{"d_mlp": 1920, "qk_norm": false, "bias": "none", "init_std_qkv": 0.0235, "init_std_o": 0.0, "init_std_down": 0.0, "optimizer": "adamw", "beta1": 0.95, "weight_decay": 0.13, "decay_fraction": 0.706, "decay_shape": "linear", "dataset": "wikipedia_en"}
Each number is 500 + 25 x the weight over its row's rms, rounded and kept within 0 to 999. Layers, rows and columns count from 0. Numbers have three digits each. The size before them is the row's rms in percent of the matrix's.

# v: layer 10 attention value, 384x384, rms 0.0488, rows 230-255, columns 256-383
# o: layer 10 attention output (transposed), 384x384, rms 0.0483, rows 230-255, columns 256-383
# q: layer 10 attention query, 384x384, rms 0.0525, rows 256-282, columns 256-383
# k: layer 10 attention key, 384x384, rms 0.0521, rows 256-281, columns 256-383
v230 096:497519463489499497484557494492555472503428506503472495506467515479481498476486493474494471511552503521484499514556476491470501483517525491499482506503519500499538496477483469512498512501474492498481537493476484502475501514482518479534511481474497534480535485512534528522523519460481504507486504503498517489540506452497526509499463490504486515448475469523521493476451505524489512489501
o230 091:478515467502485504485527483503479501502469496530476513483525472468465507500504501466459487485538537523497487484563534512454496510483482488498515509519482522483510487490479491480493490480484525511492540491471519450527526541483497523488515519536497502494498478530526481565488513458501563521488503483513477477553476500459533506486493505524510504486522517507527519524461512532494511509513
v231 118:495525521468519549539530533463515445478531534534480478522496477489508468513478508515515502472504547511482481486516500538519477510542485499531513526468495498494477499518526479511487509530494499535498510519475515495500531531526512513518529512497526451467535527496510489537520536504491479518517486476506471567481517475559520476462514483497471534483521546490524520508509473480490482528538
o231 068:506470491484517536508515547490488481454502543535518487475491493475491517474512530493518533480515567485482487477508485535508478524555491497530523489467461474486507489533519486513472495503482493492516506517500524518478581504472469460496543476502467436529521513524462538515508468484518495467509483528460494522512507465510472506486517471524524533498507550457514487519530481457508440471494
v232 100:488487460465460491465526461505503470510492507527514516480470485474475503535462476482502480504467473498506496511525493470479500513499461521584458533518512521478485511510490488527527506501556526557499522460472509510476466506501526455536484513483478508504502463481497527530463529516499462469507509486511517533482544506529502495501497501486446499474522486483520488483536529463546498492502
o232 103:467472457497474492485524508474491508494494515467513491470457461500463517518485477501483506489513472503511515485531505483477483519498480502558459537484510514529483503538493505489490497480523533522491505476508516517464479544464500476527526510485487515512521460473489485505473470502469495486506519497514488485482518533477480511525499531487518477454489475509472519490535548455569492507483
v233 087:504554517483475453478465475504521508509504517472500494524486531538515482522516494504459501522505489538463482509427456504544461534516485504458515470518522510504490512481482468466455458494514484484510485525502493543511519473505539509475498548511536472485482468463459463502501496503515514529493499491515498474547506510492476540502493527468504488496495504505499495531496523534491527473516
o233 085:512563474485496500495475435502530513510504498468487504536516545503526467516481481519465499511480474509487477492504480520537454494502548511489492504522497515484471489513545476536470500504511490499501505497525516507497526510506525487448515550476533493475456497479446469497514568514531527478511480538536488488542453471501484514501493541525509497504512498478510503497490508506501552473486
v234 095:463521486513515515479502496507465549502484516475533543517501476487481511490460475531492518507481490531501498536455560504533493533461498476498476533487505481480515472474462548498509511548520526517524505478503472486530481466515492533477516499507531523505493517489495507490536488472508552472521486509491499518521551521490452475492473465486519496500476515513485527526504454481476530491510
o234 094:486501505534500473502564509496473544502500486477513523470469477522489502512477478527507536495510569501516491507492496491501503505477472488475496538486495468513509479494461550495512494497508485503520471488529497517514490484458511512482560513506521527479494495504506563501500478499506486503525494520482485475492536552486464459480480450498524468481481488562508506512519444474505531532480
v235 092:524496454486511522513514520513515460468485488517525463537488567468495484530553530494560513501514483480494544505509468490527564504500497496496517503500537465408495496497517477474515494457510480503470527476467489546482495495473490451526512511499447474521478488472534496467494454502491544515479493485500465483494481504509493522483465493499522485500541501464503496509533497512567501506489
o235 097:517456495475463518538495489487526461483498466499525470548518494468454477546506528466543510531529479498524528474483483462502548483517511479501492487490558488418512457505562484502525521432519518510468558450502471492526478523484478450548538497519464482483468514458554478512488481521495506488472501462480486489491496499492520531478484526495493478508540487521511517493542490519500521522523
v236 093:516513536544499449498472484511491479476495473491501462549476510542507522514456490499435485515474506471516482510500508534473510532495450564508486541548538489504475509523491520512489445562508497456493476509539547505497497472513510480497474512474502496481478438517499490512496516522498453505504513515507472467483519460427525493490548506462505483516466533559465517484496506495454521480516
o236 097:471547538550473488501476507493459501519478504487519461529502498513526503513452489525461455510457533488491514529500473494469512545506438515510452526505523507509491543494508530519476482510536518471492514517492535477495484464499519472536465484501503439477528462523516465519482491513524431474520509506512469511509557478468511533518506500496504459551489478505458482512481522464515487471538
v237 093:484482491479532474526501507470491473456502488521497487504497496450439483480465509473477490501509500491504492459498510513503536465478469497504488527537529547476511473535502432479512498514533515464472468457495498523510530467560489508538502468489501483488487493511473536509486499529457503477560491534499522519502540505485487516504473510478535446511455522504505494485495514494563535509476
o237 095:452505529492524465505549553497494518499469510475493498495486524464455519467494520543477491470483463488480496434497526514538550456490443487529466512498519527530518466525479475507504501496504528496468520468492474515497562461471510501521509493506474520511505453496474515491497480512513475499516458515530539505495503503484488506494475506496481477479431518528497497464493494494501516515520
v238 088:510492488513501516539534473552493435509490474495490508490488499461503480502520473449534424510482516543480525503488515495470548555502502531545531486492493472510485503482528551474499491501528518487481453502515493505518472459485518489478455482469493479480490514540494509471512497510519489487521496506473485517444502523467512523512472503465489496505504445496473469513491464520540533530518
o238 095:503517519501463540503471514499503491523475498506483468478524514507480483483504520509508480506486494516509548529535529526504502507496521531500520493523512493503527500564485516483477528496515520468532476526516498518564440448532499503487493476496469491495478495513493516479509439524488505510494504477502465533406508503476480554576495522482495508510545478534476476537473500520533502480469
v239 086:503477491521532524531526508496496488507467527536484501428516436484516494489490481464509490468505523510529438450477521496467478513513469518506480449473484561500572510527506480502515512467452509519480477512529499475501494490502481479481495488474470480491537508510477547506508494470485482500477472506514516510502493482538491491436498470478488530512516491501555494518459493477491527552516
o239 087:505478517525475479498477500500481458458469527548487537506543443469469503472500499471492449510508525500539486488495496502495462464455469483522506463488456516532522538522471518484506549430468466513547467495518515501511490472489482506459508486510472513465515468507488518461517478478496485502531474513507512520497482500518498460462515493506520538510532507466575486501508497529518497531496
v240 092:508508544529479505512508513496526491492510490496522512501525492527477494475484471496487527531520546561493505483515502501529532451518500523482497468487510493540458506494513460491449493510494520456502442526521495517562531491493471538501473469499498519528512495525427541523471530497519489526530509481500484483479525503511455503494523464491484496525467495511469479488505470486473484459478
o240 094:503496545511526531512500496518538492563504504504491479512484507493522527489471492504485535491513530541509489469479517526533537467490502525500509464482516498555478474514515503501423492513498491435475499496525507473528560502472489471469457483479512495496460497482425526516464517521535489536508501493515489502500480489551453494492523500500510522500472497507450500494499481502460475464505
v241 102:546452469494528534538509543475520486507500485507506459510471507508520487480498548478502499537458524501519512511448494544521531520504486494524498533523527523507480530532494522491488499500514561493481468479481526498499501493490492520509521527483521491521522484468540496494504498482435496536472521497515499527455500488515496470489477476526523486513488530457495499450558492482461525522550
o241 091:502478521496505527537495526472530460506465501489512464497510497484518490511502531485484505512444539480493500503459499533480561514511497486546501501516456498503499481535493541482479508506472522469485490484487523500502518485478470463468482515489463472523521463485516510471491469478466501514492458498516511523519518466524496434488494435524543531477500499499521467490514464494465520530549
v242 091:459501514496495496504498497506527531481497427510516527476503504486516483491523537544510490491499521523503501541504504531508467542529491503462489494496451477513490506552525494533481476522476495514510470545494488487477483477533480541473521498511494491505487475473478476521550527482458536474496460510504547511520520497547476484497467519495537519491525528516464493513545499484502564494502
o242 103:464506498505543517493502495490509489475529456497515518488526474499493481541511513514511540491498505514444506513473486533499461538495507513452480499498486508488480495486539539524513517515503520498547500555483501479468449463523483554465495465507498500520519475461460496518551551503506526463480456506493507524506533439482524475451472484479518538512554501445499490495519517469504509493498
v243 105:506482511505526521513515525527507471461508498504499502522497502485535483493537499490464465477502548485466541484557506519504506470510515491515520544425499452486559444524529525480481514487478489488540486491496507489512535490538499515496533490522500441447476500512518508462545483500538468486489465466479484511517503469544556494486495515498524567523535531533455489545462487509504519483476
o243 106:477486488505525489531508530544507444447477495508526502523530502513462520465508519469520470457506575466470558501534507495485501454517524484514517530479507483458516456522525517494481530475471515511529488497485515495490513488517508513482531470553507437517492532487464485475516492481504490480498495471459466497503537473495487509466481513554506587486527541475485482552465479484516484478484
v244 110:506513489488483492492464474479494558514514503479501555500487528544517509517500502512499513493494479492487491507453491509498481507474500474465483452564461504492501512467478500501484465523499525490493501497545479541487466460514511537489494528486521540504505490537464493498499507483499577500516505490549515497493499539498523512524507484515478479488460472489518517492517506482502492532523
o244 094:486516527463484492501497470460509550526539480475454514472517513555522484519487504519462534498486465520508458524460498483515457499479531493463515467514482502516495538469495482499500470532488525463470478502510496521469483483559528534474480524482525537529509484533511482487471508456490552494530478497532518515468461509501517501541519505478501473515483478494494551452511536510480545558466
v245 098:478489504509461487487512519527458502488480549506508511460524485491513500461530507507500479479525498510487468523533535504504483494479518491482576484493473471560485519502505505478519515473445521497513506492495473451533486471482501532436479505519567539496488515473478507499520516481490512488448477499479492518472465545488478533545487483489520525540532484482492516527486522510538557480478
o245 103:463500450469500517485490504543486507457461548502517527472533514497548518491534530487533482500524490496494471501529538536519498468491524474454502462508486496511480542461475497494466526470446499537512505485485502465511474466486495522484492518535531536520477519503473498512528490473522500490459465522460533511510502528503477503483485511501488543547523491479498494519453505552526513464495
v246 089:510483481520485492505469484486533485430515525489519500516514485495495473504499528525507535488488506499517510480468457506522489556501492509523474516496515530480478500530499450517517538525506506511467512477480539530489475542510503475526507474506524511512536490508520494492466494495468506519472487501472491495437544498509485488478485496526485464523493506526514514498534493515491550505528
o246 092:479476496486509460514480467474501461443524521485510509526507528491496495508467512498504530483475502528537479464500447522484465564504514464480511521522521510519467498489533497510519504487499502488485516459477548550493529540518516494506499493470512487496506492482472489522473489495468498513490487564493525475502512515475447461513485486556539462486465491541494539482506474482492521497518
v247 094:479533506473487491518502497520514473520496467520481499482469477552495460486434501503504507485505492489473487490501531503491532440497476476520535497512483472496496506530488495484498517480510519516512518485497513472458508500560468539514464478518523515506494511524510467506513544507504504513517522475470527520496554526528478481536493520494478490540529480467499537472510449490501537493482
o247 085:495494489500497475494521512547505462524507491506495499462498460527499492469483504493476505499477523485473440474503555492477528477484480505515486481512455506518510483544482502475456497494517483507488483515514514428451510480507447488478439475569499493489496519500480448489502546486532485473498529537457522506513533539498479506463492532515451541499517490502517513473493476476500478506498
v248 090:484531531520487492540518470495507464502451505495461500436486513476483496490471470500509506494503514508538472498493531478449505523459431557516508511514507521513527496501514499475514554532509523562560493526485478467476484523515447407486467477475465493536545493509513491514477516487500502508508497506493511523504524512503498461504520505482475491464481543546505527476524478501528511485500
o248 081:468509503523490497490497485543476470513461516519509469486491481510486511501477463492513495464504540515551490521542541533477488536487441524488524480515482527537509505452470525465540493480486476509515528490487517480488495481492445497474505514506442511518542499504518513521537478517505510508494512496469509522509530534475508521479490487498508476455514520538522532468479467488510507475504
v249 095:477502478486522500560492463470523477505484477469514500467496496500501511507470511507522520486540521529508495503537532487479511482465466536489483535501501535481529493511494488530513529491515504482468545523466477483507506518506501491540515501506502508482519516529549501471537515522481496512494512505514518500485551482558510432494532519533464539453531487523497482452489500499494466481495
o249 093:480469503490549503515499479476493450499487496515526523496508541471437533472502487506516499506536550549504513492530541496491487520485496517523528534534506484512544465501481534498502504534524520499500515525508490459496494513478494517525507513494487532542542516528505505493550483495502498514491537471477494460531579491518503477460475486511491541426489510498522510511498489538493453480504
v250 130:522500488427470497533530527498521492502482489526473459512481500480492504565504501510540520472468481472499498523500439520472464525516506465537533472483507489480513482520502505501508521455521508537516492492479516499484497530516477501499515506534492471504504498486565483524493511533499483496467501472449516529475459468503545522512492535500485509516543503488537516488501489519550511547529
o250 075:512468486472488525462507532511519512456470512526501456491501484516509504535534531468534526487496485489469527525488454532460462540512510469487517457480474486499488511531513472481507521488504514547504512501455512509454522517499502483540525464508457468531478502491514495531494459513496508490490481496485485535489469485489502517528493500554519509528516545477506484504496485487522508491503
v251 103:508526478476492483517523507536508483518518474509491503500489490483548511527497492515506473494492461503505482491519485486457456493481488504529447510500514505481551551517481526491542512518519530464493472487459461520498465492527480479481496528489483508465526449458556466520543506515491524502509510521507520507514504451472550468474516519486473489497504490539513492450488519506512538524474
o251 103:505503481473498518493509509477495451479489507498489452497531511491537510537499480516471461476502470493536521512518441471456483485470502493490473509503486495469551528523488497486539518564515539494497478548495491522461468507496502463490478479502489539488525454501557453514528512505473524518502528487533527504486502479480530455488514496516532469502473529531490478478509503504492540520463
v252 100:514493469508527490481513470504490552522531477529524492476514495508514510541521474501516450490494435465473456481477518490481532510423482507499497472519501536547523561493529472485524480475469476486500499500497471499510490484501519508511478557502489534464458509523467513490498476488495538475502511522542506461497459529481522494494530476520507500455466503480535495533514553505511504514506
o252 090:528503487457487461497460481503501554511485479525501529495528499517476486487528506506508479525462447467490470517483522474519475491466500506486468487540537511519508546481512475511502500475463488489507504461524467487500449479516539531492476538519486547471480496491495468448494499459508533490473506495530526485495511486467555480495501506494485495443507477452543493523520548562492533538488
v253 101:490488495501474505527489501550458500460502493481491504519494541500516533493556486510518534496517479535493594528465504498534483518552554521466517493484528474508497531474473534499487479477498485488492487495549518512509478482454523494452511468471487503508467481523477465497498463494522499495497459498514473483465429520497506523513500464536527551524538469489467482523496528508462458504502
o253 072:498488512521483542529453466489523515488550471491483514509529551491516507510529504516483487524511480568495563518475492484501492487480514501461529508491519493466480484510460522527525542488515501495501477533542520493556461500505532537506524496492523490498501504514528461499529529526503531475486479503489471509449483506480557525513504517491485518534515485505459507521520498520488462518477
v254 099:517473477465517472526528552478522514492504555499523479524502501461513488515527548492519477517486502488509500506510440498548496514525490497515474465464472476492519520529498513470509515478552512561500526482487491472538495528505512496549533533499475488512513497460531524523530504465495475500470496496490541533531471473484526515507498492484544544544532501488533523467514527510546513497493
o254 087:485480475460495510531537552494527519466458544528521478534479504480518495521539536473504478487503504515452529492503446481529502508516459470513457468483507484530482523503514496504471521486523504558495505510519504521514499496513520481520518527491438480494489529465522553532515519529477504513505506527515519493534474484512500515513457483521559501515517530490548485455468492457511494543468
v255 091:502463523499470544542525478479498507519499535472493476534515531485505526538520474497490540495516502495525529496525466498512492477500505478504465556467468478508491473495473485469500561501509539532522562466454532508526504529491515469534482487444512516501516491517526492492486503458512500507521495506530503484518481463483508569489524522511460481537499511513511519507509488507511463471522
o255 094:500515526499519519549532519540478500471504564518459513506466532495483523516489482492505518484546496508489511497511479468519487480513490494503531543482504518485489514465471496488525530465492483539459529490533491502521511496524539497536496492487493522524493509491513506482520532482466506523525518496489491493507454487479494515506540482514481466531479496500489514502519488482513490506499
q256 109:508478513472517472477485506504502528485497458500516510526517467488494481496531461476503473521504505474500469499490490503542495507522480521499476474465512450528492539513483482540477506485486496475465508476434478529509474503476463497510491446477503469509483432475500504535515500465503510500489485539488494493448502451523507504500487519470511532537484477444472525495501458478471516546482
k256 094:526513506517524477540492493522504452492453509492502508475421486516539453486536536473515518509502529512505480491496500468520470501462473459483501471549478518524529526525516491465503473507505497514492522480506470504532571469461516528522546539500534492521462511497499549510520475496543483491462516501485493545482549498509459505469561497519480492462491487519461520486522507512546496453531
q257 099:496519480497523495462541551495498536487521478515529496516509476495464505497529465458483512523510531473484478519466505515522499515499554473512473480422535510486523467522509494523452484494473466502457468508496473498484462517501491504513528524510526522477467467519538481538500527465529515532480496493501495506489517469503545471449484440507463578482476477522498481545503476503531492543505
k257 103:500462512494489523485496479469548494490472509486505504487463497522510505488467508552535505511506491491501518479479471535469542477510478503498522509495502483498499519474500527484488519515473533464531555503502528538519506472500441514510487468485440494537576551533452520450510508498470519477527504516487518507523452495523438523519482540525520452533505499465518519453487486503478503497463
q258 108:527486480506497505494478548509509500503458493488477524530504518490496485502501489482517568479479514517534540482494457500511475512509510505522516506521525475533470463511520500514477497492497488445479473472490533542501510510488499493538556458525513487527475499494526480522516500497529471518494473450444499539492499499477545488548451526495527525496535497477471512513518537469512494491533
k258 117:478457524544450501488500476534481561483455507486481503490521521485478476464488504545515556501513478489514531519463473503480459464516511466451532474458516516471511482461492576480498513527469518487527524490491543515505494491514463486511498489499525463526513520526483532492511483516523518472506535538503497486497452464540479542510505525500546454504518504439501510496507483500509438494452
q259 090:483495520521504510524504505524481524467491514449513477475532468478512553493487512507523447500536511477491470437516489503499505480481476508450522503489501518487507507485434542500526563485493535524527526521512509479524484486476464494532503467485460486474543524527482494461450481481507542473508508525460500484515509512524457485474535483526495442487490514520506491509496476494485480476489
k259 110:498540492483520492502476503533486485514518501463548488476488497500511481505471474539516463498500451490467511469507487506476509508489510544491500497517494497508450520448518465517488482510551563473500498536518480477459486470493538476507517524514480541491496511514499477483474506500498498530547541508518450487521536516423463497539502537472488448508481487514522506461478523479520509510513
q260 108:508526521505482529500460497501455452481490539501502500514538560479532485545492530502490520496466523532548529511484498526485494542536496507503556520527468476502480482490514493519530468506538537476484485492505490524571532509514502449524484521463519473514513463478501475510498504531496496501490452472519458555501490510503504512510509461510521528520495511498441487477518512479488526540513
k260 077:518511461444499518500461469540518464448488506483506517495492530471506528526494522518504473513523461502535517514544527512507496466460523535464507506501502483532493495504534448508503491490444515507463502539536513504474483481495505507482498470490546519521489528529496493496471486480490573517485532517584481515491480498501427538535474490549513532473458486495480503487492490520542462487487
q261 092:495571495492513500439566464520503511489547481501499535485483511515479475517472458500495523503499504501489434511485514539470498472480517464486458527558465509500500511541526482506483512543473494518474496479456484505457536517512471508467492523471532522475520500513525497518537500463485502487475510473503526526529583507498527458481525515466492479453490500485474513464464514524503538548506
k261 101:483531519500473489502536479467535511523502534493456503517508512511501464470453468505459501519516500502494480504483474540474486491500528512495465517488473550447489530524490524475526539535467507482479499481468493496478524546548491529511535491498537498500497500508520523534551518490497489458526473494493561464538524504504510453459506496451525460482502542509497521492486534486471493529505
q262 099:419490484501495524482470464475520459461494516516483482458511466485477523511476490520547540539533497514512521482507509476485507502514537471554529476526473490491464482480452499526515539505492497496525529509460567481491516512505476466495498522493462488483526517530506508515506430513479483514510528498524526537500529519529481483500543503527532519497510508504544507486487512525514504514534
k262 090:442504484489520495516465445461511486543521559444525505504469477487500511516457523551521485513495521482487480477524492497512499530491530525499478513492472487471522492522531512537506515495464506473458503491517480493469479488552552491553532505498508473531517508505519489506494517475480501526504483523521572498507462495526499449446476495530471521483501506498504540515519490500509491502487
q263 092:481495484514512500484478454496499491503469514492501520496508494496472518500491494495508476495504469519465488529483483513449490519503540515462515512577481502506498493525465520489469508490522504477510446510483490463519521512522487503510462514502493506518521513518498520475500494512497520521477533494489523449516542487451542481470517528456480483500485482498524480502465494523538519523513
k263 091:483502500517520505505466453460496530523507431488494534524489461505474494512481464505526495505535485552482494520490523481517490502511527511482440501526519530488496525502428534482492510510492472496492434482497458489539496481486482538506460497487517516501522482501504496436515512528525559482522521508520542504497474488487544469478464488486485557516484426495472531489490486539517511505511
q264 094:501511498511497470492519466508533516551479549474511486511547516517471494482488513486499440532556482487521520527524563531519516481521518496508470475482494467512520468470493518520497508479481517503470535498466503505479475482476535457486451482532479482475540491506501509476485510497481557507482479497456533461566463496508488488511403476519500519531500543503559506464484521538507535514489
k264 105:503525508516473514448493485473530534479452494480485484520494497519478479576460466555519478511505477508500518532478498499487545548494511537534455505522499482471533502476547524490499496533518505465519465494494498554475490462494533490478547488464474513494534531514507479453487532507492533445499530461495536442576464527494497524512499522509535473505517500507555469471516530512494498518515
q265 099:506509520505516447519528520522539533499541473508513529491517464502453506489497481482486470486527497504495470516492546503521528479473488482434463473452554524462540517528509544507471521474452496531540489538508456481476492499501507501461499456505473484451490481499478531504479480485503491518506498537501497495503460518491463505474493494491512499486503499493497461501487475541473473483475
k265 094:469497498484498495533548497513505532504506450494473534494515521526474533504531480471518569502511507469504470502519521506512518482479512500465493489490553513437507478520513471529472469468487474495515530518496475491527481553510475487466464529506514504500550504512488544551517486477551507517494458520569495518473476483494502481456512491498511513472489484532478495447470447517486496509443
q266 103:520506500493487514479522538480525509495538472534503493509487489531488494501478476489480540519506549511482466526468534476527524512485535453531468490451518516442539508511479513512470506500468480541506450516521446496463504482487470506471527543532508520497494468470507550540506477485524506510465478481464510505471498457494528462441480468499468550468522508519526536520504478526513503485499
k266 090:510479500522517535516512523512497539491510500519458510503519500490510529475512496456478537508518550497492467536488531470492527508515493481500503533463497493500521493503490524513536483474453451527485509511519514495507553551520494518453475532486516484515504469519511532532539469457492520515467479527515532525498462489537539496462484451570494558467492490487488493538494495536499487526479
q267 117:480501493511476533508469487495461456493495520461512512504537547472521494523518509518515500493482504519528556474522479493495479512554509516505559517514473484508470494478528480464519470495551525452498525468504514507568508519503519459500488495490533466526481510519511464488491527529474493505493466480502469531477469557520499556548488506519535516558528519467451480487483561451507516500507
k267 091:494481471527476503478493482526482484457461554508486513480530534437513478465542530534514493502478463492532548456520468498472480476476527500444522456470490477515485500487500471487506498486489531490479521514521501546495505480510514495510460448518518500523485535538491494477489499495512556486488534525551474456516463452538441564562499502517551505493508468443484496531497506492526474480519
q268 111:507526508477523473465511488481553488503534481532472518499457503522464442517476497491461544489499520542505460536498519507505492485485501471502459509544488477501499461536519488532447461552484464526479435492499475503493497526515484528475500538499550522498515498492510570554524524475501475525480458471517514517459535472498515446470492502463478519458479492507488533450506512562507510515501
k268 135:508459523511503524537514485471549541490512493518470501483470474507468519511483486487480555521515536500521490506484515524512490452512501486493492508478521498486522483535490558495470529489435462504491494507494492480484493522512456538480504494473506490489517502533512552555529495458500505511496451500532555529457471468570536439462483441520530556471483483516513515479503471537481490512494
q269 101:493465503499490513501507510517552524507506475532493506519491483520471467475496505530492522475512503555527470531486533473525506477476484497544532526492514501490504460510527507469433509474491528508509501498538500522514489483505489547470508478512495510503481529478493491472475525501543526524494492495466530515464489468479502536543462526516483484530511454473487530544500491487509486471478
k269 086:481486522493462517450508508521467516474475508494545513519494491528530490491528526536543511452483519483496487498500480472442510508552509486517500470502519527474514496490520510491539509452520535469533448462496497512569514496465472463511502461531470520489523530498476467480479516495492550448480493499446507467556508496509512547528516453480441442507528503510509468514506514436488495480493
q270 091:495505496454473526442519517528499552518491529515519477492461498516502512549471465535485467501467488501511439525474466543490477493437432484517501498515542501484525503505511504495505447522542477501467574502536475498488469493517502529527504483493487568450528484503555514474480498499532519473493509502536522507532516485470521531500498519469461459454535458484470520517535501524508489496503
k270 096:470482524463463505476501484502519531524517474491523495508500522505469497570446514516519523490464517525477490520451479555478494541450452486501495505495543532468531497508503498499529493494531467516507505525518526496498475483473494530508517518496509509492525451482511477513520520506517507517472536504489533477510528500507503512489513519466472474458504500494508510483529497544497512541531
q271 089:527492502519500508547506471497508492487499513474481490518497550460533499493509519544530489489529524483509528487497482543537511508530486474524536498465490467542519468499479490508469510478509479481493484463482504491566531503510497501497543464513492455534542532496519526528493477499483508552480467492500494514480446483520465541525491445499494539490530506506483503498481526476521490513483
k271 088:483525497540493522519498524496500466533468558535522485549523527480534509472513495538505510479481568481488447478507499513478524493525506472524541493461462493486524494493484511471498532517503528477504514489476495496546566482506474495479512498512452479479467495462533547519538484515495458492478467510483570493509515480494507533518510475519490500495525494515469497518458493483476486490484
q272 095:478457506503499468538482497515518508477493501493476502485494496496486467509492530488492467495513515553510584498507455463538502512526484509559498503477516513506522505526472503515499484487482535516560546479512547555478554510501526502470558478522498471528475460483509475518511472525468472488515464524462520477487466471489508485504462499531496533575542494488478479493541470486498511474498
k272 096:493454517467500502524515489508524483495539501524503511496513481464481502565500515516516489532502551541504502490493517496574498514515497492511494523480524503512524490529488491494473527458485505522527518514517530546468472509491490479511549537494446498501494490493519495520520477489500499523481484482481483528451517482526473463511470504517479509525546503457490490540541466487474472507502
q273 085:543497509524509519569464536526522482501513498466481514478484507508530508481495531516482477526503547501520564513530517507513579501553507493471506509515490497551516485487489524526486495501472494488515502471520528496508541478502459516508526479527533472531489516481466525519511508481483511534523504551514500506507480533510494487518472455545498515518506515521491478477513471494458512496464
k273 086:492499546531502545524496531513513508509491534523512484518536484511522519477524489491453478496497554482521510489506514505509539519549545517487552520491457506515509468487497533477488469525475504506520512463494519554493534467516487468508531456532483483515473535467482562522527495482504460513487442478483490526513501493502521446463519483525495502524528501538512491534476498468451506482501
q274 085:507533520496496488527559479505483513531531463507483426482549494518478471499495458506522527469474465507520498502441511519529511546501485504544506515505500510489532509515532506511481501544513478424513484484484521471492485509514496476530543497483495447497473546501497475479488521603474481504510509490511501480507489463522515507552496502454515464516491535498495469511446530471466496507506
k274 090:485545477576466493486481533507427493487471506521524481491532514548524441443536470504528522454461510481470488516523499480450494521515518478520495489494496520472513513503492494521508440523552525464510495481478481500519520489528460461510488518510482500489508527477524513489495507546478507477491497514452506445541531508550544494517516497476474476493499500485494452517474522455455533490501
q275 086:511506524531524526513523542517507510465523496490507548518504516474509490473584500464513508476487546493496575464514489480530529484558510501495505477450498505522481500539519516508456543473482492489507524475469528552501561516475486493503512474499499482515489511513499477502499489451487479507521461501452477508461467490530526476500502474513542518557503534464514491508495531471469503501489
k275 086:495483529509514527526529543516512516472480539525496499538558511477513489463570482484520499500537539490479514488512483503503483493539539495504527499446486524482455513510529515471502536521489543500523489492481543528527543551526500481493536484524489460491496537534491475525502472485503471495526470472425506491482475470508503488491526501515512471531537507448518490510517527437466482496509
q276 103:479480496500444525501491501479499517508453508485494483501499532518501451504461495464501534529490496530514461501456523517498473497508493483523505472499498460454495430479561503463489497456494518485537468484482486528495452495549505491491508551512447501543484540508494474499497492479496498500497491448480503498505543501493561499471533514496527492500487489508495499491558514516493503513509
k276 104:465474514492504536509472518487504454482478530478498496506497482469470494492487445457507530488455497491513481504463487517461483499527524490513520509483518475494474465557551498465490509478505527465479479481480466496473465489503479483537461495476493504499527534530479467442516489469456511502521501461490481547497552498479515480523482512465528484507491452485490503510583501464504528494515
q277 090:517500498491513516544523489462475478467502482484439518467510496512513530514522533478540494538500536484457520496520511470492516469511514502451491495504501500559481517542483494529504518496487493518510511476458529478432551506478466473476512462497527500478472460484499494526531516460477514494445515534448504493487496483508496507515469537496526528500557511496523495474490508487528539465522
k277 092:556476506469496551508511485489551479474490493490451492523526507534543492506494483486480453514548506464483534487484497481514550505521511485484503534497444531525478517519489479488530520493475503489480506491512511560489494512504507491507525523476484466527444521500502489529530498467515474465462455501427496501500514503515515518520500546535489498476586467479496497482528504522525516491454
q278 085:521505498528489545535516506490452469526500506501466561521540520493522512472548530477513552502480522496520544507495533526525504544561519467494539475473478449533498471499487524455491494505494507459499471503484513512530523507516502524484511521492513479521492508487493480534528502532477497561500509436480497505463458496545508528525480455498523564549488527491483510540463521489479524506494
k278 087:470533486537521537510474559522452464531461538526498489553547501524538499439545509461484516487492548508492513490507502479488510522530516460512563516480461482492477483501515490479495505506528538480523465459486498499516534486526530474515491504528465501500496513472500474470509502520497470493510507474451495531516476498481527576541555502500515497534500501500505493541478507498491549474498
q279 106:536485511523489493472502538489474493478476495490487472503512503500522487514515533492472478454533537525461467502497527529523498542506533497458507453475517504470517480516489496507413548479488501469534450493519497494524498500501492531510499456534496457548530570513475532447483502481517523498507473473495525501509467475488494478518523510504508538516503495488511468539475503487494468502487
k279 110:500500508542506499466493471507513512467488470528500458510531514505530489490543514520496544512531478526457506533511516485522500503517542464516480450503497489504532482505468521477493492482419451481501504481500484478556534491486484546447473457484498449486470497531482502477480494508480507517499430495507516509500478436486530487530501487510472537491509496508447479490488501461481492486531
q280 094:512507501513535527531458518510484467518498495486498466550502539510485485507560486513518477534506494462463523515531488496520547540531561529492506541532495501489509520533483479540510518527539512493502482490458468493503491523453501509482489519477496477517502553509505452493483490517490490500482521504536517490487498499500510501486475459501496496564486500504503495493448490458510541513495
k280 094:509485508520460524508499504482498553507477481526473469548502485529502494500532473522544487542501499493536504535507520507560489545521539507518511512479483500467444523480413519509492489514531506502505480467491489530490519561486511501467480490493518487493465525508522540504490522495506481435514517542525525497502501544490495475483487510479517546569504463486507475489514515486485491531526
q281 093:469490476483466534553483512500495520456485474544494503485516445510504480519446499481510551543489484509513467503488533466507513531493486474480544542531451480512489518477525507493516462473517521493527519504542518476494500499503499488536501524527546480502512487480510467522538489500518535500503506518467500515481511484485519506513479531529483504490499501490496520511541495526512512470537
k281 091:489493508474497521542464501495525524482487488494511529528490473491531506530468538488508468503493534501516500503520519488528527534481479478477513534504501489537517502527528502498489503468530533522512475471542491524513485468497508485551496530523505505496515576443502472513533502482469548500440489472475476502519483487491543462516502504503481526463509514503545546457563522549510500425499
q282 095:490535529471453487468514495500512491531527466580518473501538538515521502530491471507505504460496495491490544501496518474497511499518520488544504503497538473458518496496506497517526525536513508506505505497518499501494461511523509501503500527525474519506493499461510468465514494541475492507515524464476515513472517529486501496553525525490498494521539499516515514539471476490480474554492